{
  "norm": "rmsnorm",
  "positions": "rope",
  "rope_base": 10000.0,
  "parallel_block": false,
  "init_std_qkv": 0.051,
  "grad_clip": 1.0,
  "decay_shape": "sqrt",
  "seq_len": 1024,
  "doc_mask": false
}
Each number is 500 + 25 x the weight over its row's rms, rounded and kept within 0 to 999. Layers, rows and columns count from 0. Numbers have three digits each. The size before them is the row's rms in percent of the matrix's.

# layer 10 attention query, 96x96, rms 0.0911, rows 79-95, columns 0-95
106:480476484485517500516485533483473499520489499504491545499482520529485514473509534504453473516533522564485517500509494529509492494550493475476491508473534512525498547471527464552483497462492485423497504440512528517518457491527509465496488497484502504489475497502490534499507532476526461527
123:478486515553508467524509516519531530495515486545509455491513495472501498548502491532559542472478475457460541522543476499473492530456500476535501524489516515524490497508493531470528514503527508496518542543541524513460511506506482498506478501506527466532539484493490491517466486524513517491
086:494525504443545498486478479487503483469474499503439544502500514558479453488503496490535499451508533507531531461451499487459524504455492483471497480490506472514497491493490492519477490513472492482515463480494490517513518505460467502509534499525453511464513479537463478529467510469483493496
110:509541475434491524447494470505478512498476489449501554522485497527492485459500519476471466497528547534546443480449500480507510477508484514477503482501458470461506503491537470516511502475466509505485462475475485488517505493478487512488524503531470510458460509516494509513516510486497510501
105:488472530545520458564480529477521457490514497531492476475553523458512498530484497521561527505474493450477509505511506517516487513483515461492486514476533531524469527502477544500496499528495502495526537501487488487480494494516532473540488472479535494516548485510483479520477534499481469498
091:519511515522468522516493545509456459548558507485498502485449477480535535471490504479465495537487519521504438532529483512522500530543498527479531486509500518502536474477501492501497529481511502515453516469461516495501524493534542484512494503466510549515507513523519525510533533480482506498
084:548493505492487522472489461554502531483459487483515510484510481474507497509509528502459498495493486532504477482508483453478510475462532509495501509491503525439518549509464460447513477465476496489548459489527530525484505473475520488479506556530482484482489474498493481509483472525550499513
089:503502468488485517507475518530493445534476526523500445515478491508509554506520505491480451525492480546525479508505433494514471505520478535484533494531501501540542499498482438537493465532539496487475491480477509465515514504506500478520494489477479469486496495521523523534537485477470474500
086:495486530492507495468562499503530527479533521492479517471480527541482495469444528514505512523492474497541514512511486480512550478499501468547509529527482486556479473464511491528509485500511500520483466523530534497510516517482487479514514480504503519490444482481540514485506431494519542475
084:505509503543505518502498502496482502485536488547531564494529495494511480486499494542501463522542496544554505485501524476511481502482514498470469480463503494475483500519444481508557500483473521522528473503509505478502481495520486490457506491485467478456510497464512479501511525520588521510
094:528494511505491541521457487499499495516515488515485474473454468507506506517502488537489451472497517513529507532508513496506494524480518495495525542518513489515493477528441511503513465519504463517486511530431502501497492507523510540520454465441523514461510550541563516522494475529490495487
038:470486496460510468475502437529501570490472489454503477471464477514463498485494502505481508510516476473512479507496514485531496474508492489487515520511545489500454539463543523506476480506526517433534502506525502529486470526498535523535532510550485485523506504525492517505488514527501463488
076:504514482498533519522513493497501529487529489508508532470554559467489498525492468503503521506522468513503510494504500521472514511492541507467496469566504515500537481472485512480510519497523474540531501530522479495510494437447500459497438514497524521516480516493487468487508457438479499502
102:523521497485470510465501516571520475488494484528503481463521510468498503520504455495503523506480525494494471521508520485511518492484527486513490468458451481473500501537484485550463520499490518459509497456507479542518474473506539543497503563466511493487496504481468498472502473531496468442
097:520517530490511495488444499532499479523448514488530521494470466492454561503520522504539521500530515526460516535525525521479522500535505463510528491520530519531507514474530515495531501479515503501517484470524497483488494501488514515560504526478512500484546509464514563495506527462480495461
099:527491531492488481486524491475505515535495478475513516543499508474489460481499533470481507502534514534473482485497546551507476499506461491579570473512482490468491470519479491471493485465480472531470480499507509482529527488494534505492523488498512490468457505452530455506528500515521483509
093:486536512521490512480492494495499498484466497495509538503518545509539484485512531503474558482539506486516483471496517480518488538486527493486504505512499486459514510472471515435468489497527528509510516472565485496544466501530477493521545512494500476529510551499538476505520563491548499488
# layer 10 attention key, 96x96, rms 0.0975, rows 79-95, columns 0-95
086:480509507512505502451498475564539555474519501532525477517477471512530470546496483503514490506490513482522523512520482484446509524486551512491492499501476497512495526532539536462497515507508489504482458546487508473449501471498464493487464513506513485483507479484512494533433507526533529490
103:508506532467505494491461513506540479456505494540507488517528464556483508554518460483497517504502498531507504505493425501457542535485514523474481500497507464564510511484465518505509490491491485483530468520474476514495503451518464524510501508510507476466523492492486451519462486493489535496
085:520470501502494540493519513478470523555486494492492504557477493469503500461476513459483445518496498551512473508486509521505488458530469482511507452498484491501516470515466443514469553523457530539462503473482499467516502488495503496495495486495525514509499509493514501509518510431509471538
090:523510495499490521502516514453498489542499510481481489529499508503534504469504527490478498520503498535500458464512513496528478535491475495522491488495514497515531482494479458530461486463508518521468530469489484492571514536496464455506511481468508531531454494492531547508567490455472480533
072:491476498500492486483513487531514525480482502541510474501507497516479489514479512514516486492488485495532572521487470499437527450506519495511512480464509504509461478529466503477525511554497477487513469528526509532479476475480493527510519531512482476490556467507502466489413516505533525507
079:505517497507493509504514510496502510537509491450489501516497511485509500476535523505494520521513499496486470454522535519578449526473483504517482507530473517488520510509519491522476479466501528489492539473493478477534502537499495464496522487475508503532432509479509534479585499486454465524
089:525498492505497460519513473528507432470529491499528491477516495499493492508502520520491456536481501500473488487476483468496542503541538510460534472459531535498509520517454545480516508494500501513518465500520520485477536444489507530523489488529479512476511449496480505505465497478495557455
065:518491488499472512516494477456506504495515483455505513493490481493544503456502497499531514505482501480479482433530529490553480507493513494527469548486509532474496488519464498475476486461526501507511538498486496505532507519528481448496531506466508508519439484494551558467523502500496480554
091:496502478512484508482500547491507551463479504488471499483497506536513503516490503554498514477508499510479516510495523460485532505498538513514468506475504516502491547513500545478513453517549474517507476523510509563471527495539502512477552489467514499484517534515497497497507496537546521419
099:500537508497509489484506474520504523494507539529503497496497515513514485542483447476525515544459492505475502525495462498447522494518521499518525475495525502516465515518461516495511527542566488499521479498533510549462515474479520526497453529527482492488531517542458472510447513532519516486
089:476490477497486510514510427497499493486493503501509464519541486468508496483503503434502550515524491471452464483489491531498482508487496522530478496497508515522571501477464507499480535502505463476522502472494506509472455491481473498489520515509478474530453532501465459444492470490494475530
309:501482487478508470504478487513525517441486494521517517474515499518461489536484483495499494474496494506506536539478488467436540490508509489469497515486519474528497492513478531480526487535479474503525464545514508517461495475485504528518502529534485480466541474510481456508419491535518533471
101:500486516507484485484454505527497449444508511512512503518506470526497530514498503513514477502505468457527498530472491494458533488520520448462523541485521480519472555514511529479513514536511476466534457537540501490478489497480528501506493527540494484502546486463484501493451507525500516456
090:552495534488521514554457502481456468508485481519518505492446516536459489508510533476528509486554470490512510518509479530532508520495488527525534497517482524479502462459474511494464478459511493495528529507503490478496510480473469501525515522526509489464510547506479524506506473431490510517
093:478456477523481534466503468553497520485501518504531469520493500510472452485530525491483417478511488466514524517503528483490497488507506492488528487515500488467530491559501513499453482503489492450497488508473495487459487500507517527486460476500501471535516496555512497507490502530552480460
089:483534460470511521485478501519501510458497556550498482493519487488466513538536486505501519453528501477499541508479460499427500502520480490454491516511526497460497521512517535466535510498497511505517480512505502494474507476547462524521486522492498494497555467502483506511441516517474531502
087:500471456501476471468492489471525500517578496545476524484508490505491514526495452493524512493508480521501500521480516531457510502514493506496517532510516473459472482476522500533501501513490462473519501509505501504464489484528587577504477490509485502480517505491509463533466493489471531505
# layer 10 attention value, 96x96, rms 0.111, rows 64-95, columns 0-95
094:496541472493488457511514496509498461496479508525530497505513497490514527508514467493545513490447480494491485516498516483519469419500450486538509536500492502476467510510513501447479483523475513498450514490466529518533527536528484500450500504509490528477518496462448495519489491510528452483
099:505488504500458478499522478522501485517547478541541515538521481526478508515480496430504523482462475487516466500510518450491489481488482515540485533494520474525542515520433495493521496459503493519458507513466520549477511520467488524545534537505509513501494457489487513494501489472517482502
095:547522495501469464537510444512490493515486483548510528523526490543561518499525518461497504505515525490474484472540493497495498478520440520506463511512523496506528494498487484490447469506553504468510494468516518508497541499501480505505509516474521533495516445504445510454489496491526493488
089:465508486495543501468506428448523503503462499489498502514506474515510455489530488495524482482519492501529521509492501499485488498511494505529515466435490499482498496525512490521448463517510559491497499499536480542476501510529432505485475488518503441530516486485492519469505501533535521463
098:513534491460535520527479461502512478510484491500454495521488471522527509529560532530437494533482479492504475471521502489475525518495498528478489511531514503544529507494505490511449469489523494498522494508581480480509491478501484514517497529495481524513505431452514499502497494529484471511
097:525528523456491494490488494490508467505492473479559515512531465471458512497487467479514479474491498479502484482491492468499491484531477518543506521432544509520488499528511515467503519490494537530480509515547485519498524506482469522489503517503512557505503472485533508526508511597514505488
087:474495511483505468480516497524512514494470480450488462496489460505505439513477523558517476473490489519525485483469456508503533486488520508477516495521483498498474476488563488529523477523457511511528492525505457487507487469523479480501441513492452471522469475470516480510507522535507538530
103:495541462477445482492467503515467489494480502473490532501496465497521470481487457554526524524491493525465441504498518497507482536501481548467534473504540485494515470504550506526532507518445472517487499504527507514508504473457486515515493499478466515467515488488476494514500515490433501493
074:469520483519496485458485531531530532478489488510520509495509533478473520499512473467541492470538506501546541521482485514508493499497521505502509491450492448454480507462452470549538511463468558508545509476467489452489480515488501522503488489502512516495495538541517489516513504477470503494
090:542478498514522538524515544493471514500488525529514530526504504491500526492525549497453499440556476482474549508515481508508505455516485481491479518508503499504460521451489479442505480498509489455478501456473497484508511515516517526517509528473517496537506551519458480489504485515505470525
094:517519529485531513464501472479536496529467455540494491528528494540514482507547530471478480489498502509510514476491526493507511516513479469520491519523486510559524527489452452497424467503482501467502515472503494507503455505494479512485538507505546491496497501453547506504480502472538522505
090:542501494472546524518531497480427498536508495499468511547509497504459486492539537494481490508529535520499503501506506507515520530549515489478519503502515467515492501489516493528499480495472465456471475462539495507491515479439494511529441488476537469491511546543490520514490496475482508512
098:465514468519468524521464488478520474501509439476541524458530494524527522485487511476532528541473485494438489475519509505499497512521433488539562467514502507495509503494498513465446497505524518484520506480533508472491498475527498525524528549519480513503529494474497503478493506498526483488
092:500507504503451541486496494500444529481506550499504461464490527513502496494524469500436480503528525531514500526512474520499476539474514520492519536486461508478519491519488508500534496520499449475483529511477487472478459500486483451526532492490458498568515491502505483488498474463456481504
098:506536480481493459496488472530496442502485531525474529495515494533535487501511520509481520521511479530540489509532484490500497503557454521491493463533538479495515478457495512500503460507499496511501524493534533488474517482495437484494546515459468550492542467487446498476508524501490505493
096:484505479537498477508455486510436527511486467486520493418542467489476490458494499500552530520438513503550464514498496490498475511513526487518557515508501451462523524527505531513500527493485529493502509506472477502470500496473494483504475515531497526474505508532486481511502526497492514485
095:519521490524529482483508476464489485487465500481529521503494491481538496502555454571524502522483477498501479523537475475509477484495490507490474530524497504512508502525453474551524522529464472503462520471539528520529487520491449505464493476486500487495502493497478447545501462516479508465
088:526548520463555554522501475492491500513493510493451516526511473492509484514544519563463522513529483474504490475503534516476507550492541519469499521512503478518489529474524499551471493458479481498517470506541473504490491477474494537536472490510487497504508529514496486517504492478441491486
092:437540466512489469458497466491542487481513475473499506487492499494474500523500457497541471517512504477516472506498491483508511574494513532486531464481522479495504489527479496581501526481506531516544497515549483472486482489480485505515482486517491496492496492500539515521512486492460556477
097:554464558466500536534510508526512519528482529541461477521536484517517455486471529494437520484538498491482526492531540503483488490483507505494456516504496504509513457502506537481460457503524483516482489532479507535492516494496545469493527487529496507496492484487484497460495544508523482480
098:502491517484497492501487505530486505497512514488489489509523495492468478516499460490458523491486444495518470501530493491481473547485533570451485518500528479493529509462473512557534480492450491541447507525498494550484475494456487484486483487521476512509504445496505475492514503510438511495
088:498464509493514503492460529480505482524482519463479486485476470477515498482489500539453531550450485548535506504515510477491477502539509508475497499476516518499514520495509530467503483543473494540487514501526494481490512503515457460449553504490468488478522483497535482520494547564484468520
105:480510475526522521527460536551507519482484485493484488524522454489481489488487488483460444498526509497436493499527518493495506492463494493491527467498493471497494460548529492481495525491542521487476498476455493442493541482487528492521511531534519487483482493465509479507501489527486432516
098:518551460487474481453491523509505499480526511512508496526499515502499512534488473500537522497478510529538467497496516474504501486495523501507471514489501470520497499506472476506536536443450467538477519506449499511520453516461458513475503530468505524468473484491555505557501496459471502518
079:448506496528488488483468506497570474450486480497550481495502510472521517529500450505558484489458492480516489492481499514492487482451501482523492519498481525491496506523442488510515542462521541497545520507488485488516487534534488525465505510528485518481475471476541484522511475521513479479
091:468541505497535508459534486508472519506486474501511504507489503481448483478508458528483440487533527518511500511512485459524511547504504491473520483454483476518500475544559491556503495530507486459488517505539486478492476496471472498534484478502492461524492535518523492530492465479479529518
106:492511451506463450470497482513504511495508527509510519542423512482516524510484463467513509512506480534504491492509490513498507498529504547476495482487527502492518539457514462509551479502472482516469492505538545493489467507505465516520495516463494450528501504502488478437504490521469472545
094:471507522500538504483496467471531534533502451493465461501459469492520429472456511563494506513498506491516521504485530477491524526462526481496479536492478474535525524529523478527478501532479502503534484492508479497493479487499495483510486496497516428502472520523545492536488495507490512526
096:486495566517491492498491515562560505492489492536512506477509520504550521492481481485496492516501497532500529510518522519509476460461461469498464495505482512499521486486513495492483498546518541483513511473470535494508541533562533481451542459519509523478513512507476493476487515486537469496
099:510518540516463518514535507482496471472554506502565505519489569485486511507516474490465483525454515487489495501515479474495504506476469514544487521458493520498496513500449469467517530478523450495459527487500515521521496503497484496495533501469499505532525495495514497554498444463506471497
095:499417531533511511494533505470521470499469502477493494505504505485523474454460545544481465495525517479469525502470495511509502494513475482516508485516474571482464501533470515482508500532524479492517504496499504472492534492527530505515550471515478477521498545512483495476500502508558533487
096:504528494485529512522476475498472460494485515507487437522482500472527479523530492484486503530548559453480493482544507549504510487492539501463508540546470500486508537483489516475519525474507505505508471500472469448511470500516494454479458483492519522505489488560488492473490519496488489508
# layer 10 attention output (transposed), 96x96, rms 0.112, rows 64-95, columns 0-95
094:542519452459525506481466480525474538514466505524510501509475476491460497486502471483459490488477475520483435470495526488484420499471499507505504508505512466442483524495503518475518470459469456501490495482514522517522502504476509513463516545490494494486486505503479528481489503534516452486
096:482488493542537476512540487498521508588537446494487519499476485516452467501486484518503514489497501452498511490499495457487481525492487479522507509492505513498504539501517537492479512444490515493530511487554512549476455494475508519536467543501510490537498479522509519506524482499477473533
093:542472501504487475532501488525516496542527484528507486479494455480529504473506517466504496503511514434476489483512498520488472482499487475529503535529519462506494519453525531464445488461528511513520497499577538490459517483526523491502506505450498492518553488525496509489480503516540490502
087:482515474473491488478538502495527516462515501486489475476484480507503523480497479446496489498477468471496475536530534494524451491503526533504547493458535463475464529463495501514511467503507493514479514535531483482473502480471452480479540507475505476473508487493537501482522488505550566466
097:543486527553511450508500479480547468478511471488488456528500465474558500521525496521482493534519492484486488498478455476495537488488496480508528502516523482520469531464485474489432535530505571504528503496511482443503492459510507526516506503500489514508499476490530491494495499504521487511
095:519501504475526522450530483455504470523489468517500511469483518502480467494492486481493500504505486536506510508468490448463443509503459489493548466493524485460474510507553505533489490499522506490552487435535471514473480473479481530491489527521492509492456466474507521470488526504524525495
086:499487499519457478488486496504480491489481505482492460479480490517534547507476470539499498503493503544512456515489490477523528464468532481468502509494524484524483489509524450541571490560504459484466500480479484512527486489525452493502523534448475530503490468467477474502477475491523504493
102:506498483470490532512489503491483463455469514513439512471505472521522513517489527520504510562472501519460480461511498503531504526505476528509509500529488496453508497524566502505514501540477464527507505475492498557490491477504510534514449527483488532505505507456466474493482517491447496467
073:470539484475505546468473526498449507488440517506506513489522526523447528478506501487523546506509521503540521528532533521523500519514530523501504506504511507501516487516468478553517507431532488488521480493510483514508460506470476518508493520517490499476479539495461510493561485459493524492
088:525516497496498478494514483477489511512526524506527535501466515450499519438517544472487485467555514500492548527488463535498491485505520472507486532479488489521483483500470493488504510441482486508522489476459522494511530495510515519483546479469471474489492512535522502464459512509510439557
094:507525477553522461529495485496505520530547471456527497507503490495520517497542508471508489490519478486523536530524492460517524506502505482505502477494482482487438531474456486486462504487477527509514523509572520456472488511544502487478507535506512492479528520504520490533474522517564482497
093:493468531542545474526544517457489481485554492495508530493517529467512517490493518466552502487499491486468565501496472538544515498507519491497499518497476524520471518489505507482488478560488485508537499492517483469543514493506538470529479492501484480511549491520511473494458521476514493545
095:505533475436472545526466494540540464523501496488484507534516460522479514475520523463503479513488511485506475437513535523469492491521427491512507456489485481496480497519509482506435499503481535525482526506548495482485530502496485534497527537493516502505514511466517524487487500498485507488
098:489511525486468513504516510483512517430491552488487485501485503520460481514506495543475488533543510470516484491496493517499531531521516477502512502464463492495494473514493556469473508495518453543465523548469516479478475505517492522505485444489520508491461489521470439533493497498458484514
099:539481509439479471483491489482529451544492520500444527475499459512534503512509564508495503494521480458500474503491475497533483500495529503528502530524528470462507511494515530468467488524531482552511494540534500499503497460493498561512511513491485515482531515503471475490528526501497476480
094:435488513484491548497458506491470488489510475493494548486538468529463465459465514504521511521455545491517464463520508542490488535511501499523523471496494510511497491504517520521492489559497480510503497510516470495508492527454471531503487541567520504473512521474490505523519542494496511519
092:538500479469532508493498485472492509437450486476505527478479464497535466506511453519469485520488486470507458473480517494518500510493517535509501557496507481451480518479524489536548501483465471511495481474529532538535472483497521502468518463520501513482486543500474480505518539527515491472
091:501509523586544490501526503457516474458547476483477487502525505464532509529505520518497499543497505486463528502522451507527537507495508493504520527526481509533486505471478474519475536518487544494530489495464458444535521485497492518510470487509463483503511504513527497480505516470498533512
088:488495494480501536506519528491498463459445491491481508476542492516487504547503467511528534518492485478517482490519540474537520500521484535502523488503529531501504508495505466547475507521525514469509496500514473505493436506486483501522485508527518517510489498469479516494578479477487576456
093:487490521542502470504522497536541521543566486499505465485488512511508497492499539508468488512502507492462531556534462483484509507492533464491509498531481476523491474498522554460479520515510525509492486522461518480469574495523514520476479477503493473508525494531546479495470497536517486499
095:483488528541521475503529499470505484481498484464473506467506489531503481534469484561481525542515484476496503521485443484513509546531545478506530518496516489503494509494549525520478500482478520505475461525486470532502479485488497556494449477534524522493475482520492456470527468489467509504
086:511509520475466487476466473500523491500496509473503522500476495553541474479485523506488496512488457549505482508459485489470475527508504532516516503483490484468489487498490502473492473589486523559488490513490504478515525474505500542490488468554514496465480495490522456532486543506501443507
102:489504496476479524495491497556520490430494485536505517498523502530474540491520513486498507531490525491491534522529512482467501474481478462522523466531531517495522487516482464504486542494484536491521529465433505503476496474476526514499496532509493518477486500470558471489481464518514438516
095:504509477528538503488470496481464508513467465489471503486509516521496484538503484543527516486511488521512511495466505455506517496445525502504473502516497518468493554514471493525508522437496474499558497471502476560499436503489511498508436534493501504499470512483468511541519510483470479487
086:489531470463509528478455508515497521485437498496507481521509496515479490527519455528479510522497503502530450486505539479468493515477488519498489491497525500488523503501470465559513515414510512453506507479512491525484456501468470507470511521513490521484463508469495532511543480502503511450
090:507489506527493512495569534475505482409506475509498541455515527510467522486527470478538500507499499516507514491524527465552528478519508507500522492479494512464472515519530513506525482566523485487475527489489521477505449501523507466523530490524509499476485497503473460509517527480499496511
102:510496486470475446499502476498510502496483504512459530482484485503536535497485476489512511499508493524517516492456506498513480524538514539497494531483521528494526530469502493491497485441473491517467512502536504545497476477510510493560486475402493469521486472511442499471501491470473470508
100:454507491578491472515494480498498521474544433480537504490472491524557505473506474472525487511482479526512496534533517474510537482481494524503505510495476518505489492503496457501544516592499545501481491472485527463506500511529475480519486502498486484511512512504522483526476514490513494509
095:508532475473476513483463495571489551527480509529522489516487506516491525491532511468458500510491484501518451509527534519486476487503489517508484491532492458467537475506496513480526481450509522514440490516519562492469539502508514471458531491524491515471496518525475487504512501512538470481
102:559515502527518506500526492461520499481461486486510507526483543489474445533535472515505487504544493460520503457463509452436488494486470500521475534466506510464508507549496517487528525421491509507509519510526504506511462494507514507485488484501511518531501483527494485518491481484459495514
090:499490491449458529505527496516539489533524577478523497495476497497503500486517522506499473472477521504500520514548526507476495517511476510481489509472482521509515431518493516492552515539489478494492522491481540486506535517551480485490574467504468502495530522522528477512465506516512512475
099:472505520486528488514453491491481514444515502481493498492515513505517506531496472494482491494522519475499521525510486546468519489478507445481512515530485502537514496416455492494468479499541508461516462500474468464549512514496514496505484447497491513542509470542471518505458489467510480486
# layer 10 MLP gate, 192x96, rms 0.107, rows 0-15, columns 0-95
116:533506480484481484501503501499443520483501486462486515441533511549506516509494490504533495483508432524459497528487528446531516507487544506506484503513536531526490504489453508468477521500465451484503479477501529524486504536479450505545501494518516484490543490501481541497501482482521520479
100:467523476486486533456486490528553500487521517510470476506533504467486475542526535458515485537490501485532484486463502479494495515440500493468425542497515513442494516510511547522493447558515468498503458489535509489523509506520488486511509493518500504497500498528505499514468504498493494493
090:490490506510495509501449451486518479478511485498518512493517522562504533518511451530525516492489517532487499535488514520492483508525556509477508479507492523514466524508498502493510501547456492487520507474462481466514487489483475499553538511430503534476498564548493504503476465487489490524
107:471485528524514500511496514485512511479517489493576517525523471513521419480477492501495469464495492500518545510480500460480538490521481475509457506468495517506476447527464500492532487506501488501492521501523542505498561512543508506468524502495493509509532505504504489519461536519542531470
098:526499448488507525516486503456516520504468506496444479461511529499483486508502486501465508501499503509548512490448477473505549505456496473533472508454535497497485541474462501511485506486489454538532492488478471529470470524479477468512496491525477517514481473539499503523491555530493512533
092:482474492482513466496505517517532502479506508489471514503537468505518520506487464502513525510452476498487524508527554515484477505520513489525497490473532510481442483535541466444505482526491495508487512467482496564546525524476469497522522481467524473486502532463464461525505470481515543474
097:540497490505495512466505505519520472496499537495499479493499468526504493468515530507517463479498513494486500491503531494516578458497514513503483489506525550535463528520447483529533471551493528452518464488452524496522501506517535477509543487475486488486525529500514459508502503550508460517
110:501490510468552508538488506514491524488477456502493475482476499526514493554504466510494520450483456525488505494495508497468530507511491455518528545478465488461487550487479555482460475528483493531480483575541490518500486513523499502508507500522486490483535447485515489514491498522517484486
113:496524485495515508479548528511561497452510531513496533515488528500462460497532478525526525471485497515499493525459506498489515478491544529478481515476509476553486531499513487513510509505503474466534489492525471500536511513464476480467457512506468488457504526502474456514510498536532491435
086:479475537511478488473511443523493479468521510516508544475509487525557479522499527472548490449490510483493520508486494495523574460501531543486501538484493541506486501515532500459532522548497486518495516513435492534503512509510483509532507493470501495491493468468500469480489512519515506497
093:476517501543499525579516522515492526486495476525505501453504516461515498527463478508493516515452444495423483533502505467509472473496475518524523481500509511511486532518473520484493482537512493483522495524475524519474538495524478512526542533503494484496518493483484537480505491528469471463
100:536481509401494504535464519513512510476509506454486485482532478504494544509535500533483516518521509466501494457504540493526500511562525497502487528488488526499457506517499503482505490549502465477474519464518485489526483501514492498522538515481510516438525543496492471473496481496502500496
085:507542548482489473478506458522484492503508506506534512513480555479515454504480498507516546534491484488530528521502515510489500547465472497520533458487508495488493480487502526499490474524496493519541534542497538445455498550529543533515478508519503502525495487473499473528507556491498513475
086:528512487471486541494487506529515555497475529523511497544563449538490470471511537557505516511522499498524500495549520470460521498496514524508511505502471491479501488504501531478511477506489491476455490538517503504523525508477483503482471527540471464518494491478507470434477517474530515513
100:480546484476514520494486512479569493435516516466557506487519504496522492511521444506493495492537491491461500454539520459544470516468489490492507512538492463481466475484524541510510475503481493503473496491499473517519523533486528483480496504530462516519484476521504481479531497498514531463
096:510531517490485452458513506528480489494481522482523507516490488494533512493520526508582507493505487547525524489487527481471539501476522500483475492484484494463466499528480498453522494498521483505493494504526496509514513538509521528491492507540450449484527517466485524469528531442562504490
# layer 10 MLP up, 192x96, rms 0.106, rows 0-15, columns 0-95
105:503478539508499465526553487498502520498514540480536453476470540529521509489483451537531529472511488501436510535510506507491472506478514506474529501489492502522496491474531499476485502511467524500460475482539506551494527476504518508543497471460482470478502470502442455490505478485511515503
099:499459447533530536505450511514464513514495528536499541520492516496471510565484539489485527488511508538506493494495508497516519530566513490494503481486499468489513515551455457547499502457526502541510504480528497517498504514500509516510500541488512470446508529497463495499501492500510464510
095:483555493524491478503478509478566486503517499427494480498483495485488512497489489475531555502501444496510498475477487519499492468490486498491541496501505411523509487466536525496472483473503508490498475497503453513494535462498475473519475505482513507509493492523456545512508516497547503482
110:453481485514510525483509507497513513471529497505499535500518446502502497459535519500474442489499506514527512516492540490531488496521508532489462485456455538472487528474540456475503508497464513478474516488462504509499511526521524498464534521477523471503505550501496529484531484558543470482
092:488478494492532535477558496494483509477476534460533531483538492470493516514510466535495547496530535500498492464532530479510503500524523528441497462493518488461482490490549486492515501483464495491539488499541491505526468509462498507505497477522519489494488469483440497441524483479524497486
095:521532476535516501487485476471504547497511490463535510490495426450521515466530502478435496509522474497511472474516480490495468508522486475525493510477524479494482523520489512511484495466470546527491520497537551450476493516517496532531515513517472545505498487537493514520495549503497488479
098:542537488487490538576456484513524496464529497502508471495511477520459510534525484518488522507500480531510541494520497497483509512497520510524481528486483490501485498545463504440529490508505492488510517461504555510447503525500494522539522478473506501495513471509457478529462457471470504508
106:482504454507503496476514458490498528522508532520481542488499496499472487491499480488528474499476509535484528494474508500486437543462491516479528491556532528516522496483516441530552493476495501482543465441484484507460512494492476506466503527538505506474490519487469486474510524486531538515
118:473479498521469506518522497510521502506492476516474456479525513488479541498507469489535493501497500465469531553515476526506507504435472471519466460539449528491468490523480503486482500518465516523501534489438481462488492527516541522500478512527543495505499513550519497508532488538490501473
092:499530506522505507502493469488464481521499527469530492490476473476548508508478499496508481499520517526516484495529498483548512467508521533417532498526526499481513490537539518512524525488530520486466521511508476513480512507546547515530471470504514423522499490484477514478524517456527477517
094:499503496461476520494533497564517556501511499544475495517525503498546488553506494456472515500522522536516482512505509523476526484459519548527472508537513473505477478507472494507456502483541485476515528509512506517506556464529503485452545458504517495520497473484495505495482527484516503479
105:558465455455478490513476457514513512532537515521502488478469482506484487471480523499476480509472499504494477504531501460499490539534518516505517508480504494476505534511501450458493497466520472467509493473523536528513565490514499472493517518455504531457514508502516545514494523495519528450
085:484515499519524480470500542525546527493491481535513536508515483524481513526489475513493483470468503504490453530461517528506493477476520504517495479473479507536503519500501468533504482468472475473492475489506524540472548465501523454459510522430523472499511528523489518493469461478449493523
092:466470461543532476475485516488524500558501503456497528491494463450509491511520526506501508481456491497506490501483529529482517514485500492530495549521452521501489518513506476536480510468450443504540492492471481494497518515518550487464489534511548515551497475494512492499507512513473466487
097:480523502477433553481516508565491515474510479514490483479469497546485556525541510472550514536467507496488455528511545515522505493466521512538482518509508535467515524471512492500502524522490522527516494515483479524496505478488482484501463500524489485512449512515489519504520479504477547491
100:508530517506508496455536525544519501484506497500455542501514496516455480495493483488495498469472493508502505506470507502497475487462476501510464507517471477525531485477467519471514507527460499500465518550490520484498541511508466516438537485493500507516525459516563461475484561513538476498
# layer 10 MLP down (transposed), 192x96, rms 0.104, rows 0-14, columns 0-95
108:436508454480513522462487475522474510494464501464480495542525495508459478502474475501430498498446518487526466477502508514493482502495552510519491521504507538529549497513489491492515528475486500527468445524520484536511459536493503493519492499496490518526487483531513498521480522512542491534
102:533489502505514479456521513526533490488552448493486497508532474552507485500527506527502508509533525490504480523488483459504514577467508508512477530498525491492457546534508489529474451506526478490507482484511506466514527510543538527506489545530537508511480483489514510480495537496534524489
100:493505465534507507482494493505503507515502474452430477516523479447496500518480542473496481514495533478528494511463454502533539452510466511509490518503464467507514510513530494477528491512565527492489508517522511512467510536503509508512504500510551531490528487486439505483497505548512533476
109:480478508475499535490503480452459537464471487475467514539526507526504514502502485483471493493473545477522572516499526521490524511477521489515501506468467523512533510531478501500487533536501524482490537476525472508498421472476481471514490488499478491509490513484533530509551477517526484471
093:495509506479514507514519551463509520514533503502466484488495509440491459484481517471529489505451484448491474508509523539441486492502491481518475524524485477452503494504480542504454508483505478515468432517482516484464502462478498521497487491505526488532505481493535516531445502512535496482
098:439514496461523523490509474549514528485524495510513477492497535573465496501456491483512511509483513491511464476501524470493505508501495465536547503519484516505486498514504491534472477481493451471470532522474479509497485523522493484491502511457539502462538491467480533521562515468502517473
099:533477514446466548507467510473542473460463527496490528505468522514500496489516518482499483492524484510465505501465514499478504490534479474517460504518555543535468503558492477489497506548486522480509509480516499462506487497542502501504515488465505529519490523486509467556491464522484456505
105:515540450540494525489478462516514515463498513461519462480452491484453480514477533466508482469526517533488489521488462502447499495500474494535519530497515491489497542486469516491488490472489519452454484516507480491484480548485522513482454484526506515461495480491506518504539491511551504476
112:502512493570493511503475479492490521445524503530495499511541530462479556529455477477503466510449490450476505517529468474509504499497459532489488504531507535479475478494476481498535544461457488504523508509495513488484486470499516531476495473485519518461496502470480539524525487486487478505
095:532541520526484516549534549487505512560495490495511512543485514465481479479491513522436509532548524505519522501512450531517474499517509514474496506524474473533513493486524469467507524504470520501524468499528482486498485471466527502513480502520488441532529488541504464492505491511509475476
094:488511469537497497498520520465492573443468496495498462499487477494525454489528476530512465498479491502460499492521501530488533515520517541477527520482515524460490534473471465505531528493516471516492497498520497488446517513477489454507481536472479487536497504514519519453500533507540499530
105:497499505507517520542491507480494484507545466515481487476525492482529463487467501526499544526512546486495452515482485506554521523518492499509538485531487506517478534499512528543517512515524521522525520495525510449465499474534494532511465565501478497487492496492529509531468539504490562466
087:523508524525497522561510461500480539512509501507517484505481518465537494487450480483481499519527481456493517484494506456479528513477499475504512479522514499472470470457444519516456516448525490537500499536489545476467458539535541492508500503492478495464481518534480508513503531498502478507
095:480508525502501543548496509492527477532508508478488489485466519464489540508482530474519503512513475485554444510506483452549485455488470512506505530482490520470508501516484515507485441465493533480462503492537516523494459516530505468497516467486537494517523501511511525533435489518483511499
102:525460508496522523520546513485470495535473528536464530557531545505514484518475515474492485534496481476461512490495480476510447480493502522506479499495549529524501486502499456482500477488491486558463470490503491475498511523492494511534502485450523479496520511492447479480495514492538446504